Part of a small language model's weights: untied embeddings.
Each number is 500 + 25 x the weight over the matrix's rms, rounded and kept within 0 to 999. Layers, rows and columns count from 0. Numbers have three digits each.

# down: layer 9 MLP down (transposed), 1792x448, rms 0.111, rows 1737-1748, columns 112-223
# up: layer 9 MLP up, 1792x448, rms 0.22, rows 1738-1749, columns 112-223
down1737:493481500517509505457528506496510488495522507509519488480515518512515482491476450506515497509522535476459492496509486505483476477484485479510478477496501530506458496479494501477487511488468509502503488500519534480485503472527503512505494504467507492532541503510478554487513480476466499505499524505471514485487495515476511574484509505521
up1738:497455544487468524544515505507476530501453504509495486475521477488528488517556462471491502498545530515480479493521486485520484493517499515480518473489499493469508484518522464498531492475519496493535488458516529515497493509477464507535509504521502518538452510469511554468513498507518491494543442472464484489539477471459475497541493521469
down1738:483501477478460510425516521487490489530471493517491487529494516490505498513491466483472506487504521455478472457509470534526520472515487493546502518543477473524494528499502513516452516491505504491463481487481488519483498493512478517463524481555492498482533498529500531499492528508497528495520512506464500535518490525513483526497510505493
up1739:496454506480530461565503494484444490511505484521495502449537521492540486513469529561465516531544449470455537458496529520524481501519520513472530532543495466480526501479483518498445515552485491481484502496477512510534460507456489532543522447489449525492516473540510510481508501505484460491535508503483477496541541420482526543499479451461
down1739:506514490499499519499481501501483488468484517487483486491501462510497496491509486487506500554478546462452479473524476478500488503497534505510514479492482533490438509490540528547523540553463498500492494538514467502458510420492498453482543495560559452488511496528523538496513479491478490503510485522527517501468505467524496474508506499489
up1740:486497546484488509532475508536529471485523479475497528536510463493520510500470488527491491544539504478500474509504500517484476470485488500535492495511464488499516532546502509493501485545526464513490533488536508490454508495463503483493518488523487485473521548477501519497506498505447532482512493508507509523480492514497466510510471535508
down1740:488498551462512466501499545508499501489490526473531475544510523522467535502482479502473527502506517489495462463448523494535480515495507491542489499576539506523484506471523497481536504529499494478532510504500522510501495510489528474518507473491519459499523526521484474504509531485493522510481500466455481547524488502534490469516500485532
up1741:446460498499496466528497497510468460512471505499478494510480482475530485488539519502547488477491535482486494504490484527557494466470520483537499469499501466491539497530495481501511518473474493460493513481475542517461503507485487469506460503430470468512451468511498522516498448546505517567501496509484449498490507502496512499484461489520
down1741:503467497492481510530555492490534465507458528517494495522509469531467495504543512472522497506487476527516507501515476514484528476497504478501516476509470490490478509495516522546471539546483517479510513462509548501498477525477451521520522494473475483479508536503564516508546517478498506491534532516524483513493492482540525511454516525477
up1742:470565483559501543512511513553511473529532537558517472488483506494472528448444485532470486485509492456448456484490512497527508516514532477468503515515526508503467472523431502520505521532489510548532526515509513536494493520452497513502490489492529455472513492527492484494496522490555531524477483523524518515465484508498499511429508527492
down1742:527497485489492478465469490501502477495461527420508522538506481506552487442453526449480526501520478522485515502470452543529493531496533527478460520515563497482505528511536481498525500515529515465473509508511519488475479492486508476529469514454459477554504469483532507469508519540480524513489502511519522533518480538525496509511520490505
up1743:546483490518479505492500481521550485470456479529483508451506511493473486493529508583510489509503494517529509481472464474497538516519509507492510546513505496534464509487520542501521536527500496447502476527501482502456473542452516549487519510533426462510470493467484500490522521497525488510494515493506485525455478497469526470479509511498
down1743:546500543517515484480521476477492457527466428531502490480522537479486541504493487516492494482521512486490435516504493487487488476499540475481498515457490494477501489523471501527504543508547518495525461450518433475496512508456471496491480497491457441488480531517493466465513495523498466480476506531533471512509536525493500497509456533473
up1744:504551488503501516497478508471471421483503447563442538511468498468471542505476463487508498489471523521505507459495509511533490491511471493504527484495467502529505516547496510517475492472485488496465490502457461541493491511451486523447488546554467548487446506481507523463468511505470474498499496503521505526484516506507476490482502501480
down1744:557490520471475484459519496542540517507456537513500453490503516506506463515478486493522474510472494512476486535461487528504476501569482435505509486509483493483510468488476477522521477523534488484536468528473487429489492483481522491482485488548516469506529513473525497520498491526467530475444518506496490548529471539458502469516491498518
up1745:515510514477546472523489455520504456486524462452479507505486499474511517561515517509506497534478450469534501500495487499497507487533456532477495523492477539513487513462489506504502507540517498483554505496500499491527519541490507515514531534512540500468507521518521525478498501515484467553465523535482505525458508512482517482488477510518
down1745:560454527444477503506477509515507484484528518503507490508450492525501490545533548488497535505492495498492440507503505469508497492467469471497483516534512500521472463497503494485492493486530492512494546500529488502486538499561500501517472503529486479473476568504521526528485482467468533510474508485482500525504483496474481529528475492516
up1746:501506483569488492532496468480531441489490487500539486501498473518471479504548459492476529492485483529517519524525492505432520510554508520487499503511490542490538484502518428501506497539555534560490459532556495475514513486453520489527521536446461558546473528481476504467495529487530549519509483537472508474487521437506468473471482535545
down1746:502520500466481544446509497472527522463447498513456551522516493476484466489542489488465498504500482527518512500527495466459512521535512522534451488493495515498534487541482521504485529499523491524528476484526488510474494452475440498486471486517496487521473551503488505528503458518481483482531488519476472478515530468558532547481490505542
up1747:516521529523510472523483501456528485493510522483465500504557540466480519490502470506466530489518477504526490495502464481500469461521516529475480486522519500513491489533497525490483483502531475516504542530462525490518514494461489517538519509487472460504515548480528454482526444466492524529507517497484508486483542475506536500525478506499
down1747:530466506477527489502543493501495516521516512496511514476509527527512486491477555516529505485490483522532505464516511497518498519493468513498506501497506538473528452485445480560498516510501515489528497525496502488509518498492467493436495466528477495505479465495485488484470501513495489490507493473504498463526514477491515448475481504559
up1748:466503500501438514491475543484501539514499521484486505512512487489484472495525443497501514495519502464545501503516478511545484522492493510511500473446496515506483478484509526481487514495488522508477502462515495504483503475510469523511503542498499509514527494478500474521498508473523496503507509509483516556514490490527494488542522495525
down1748:516519526485516469516459486476498501498489537500557542512523476486471530497482493499508539491486507489536500537487554471469543546512491526506484528449489470488507499466514515515512502501517545506493492474509533510533516463474508485540492509485466455478517508511536505505458491524523530456465545482469469453469466509499492517494508493498
up1749:471512500489486470511490548521511512521520497499527494515483499505455504533516509497512487502492514499460547536527504506487497532492476478515502498521424452503500451522530503533500474486472471521542473504574460499471542491458485513496466524485486547474476516472475458473471511499502514512462502484514523498523515473491503496453522523516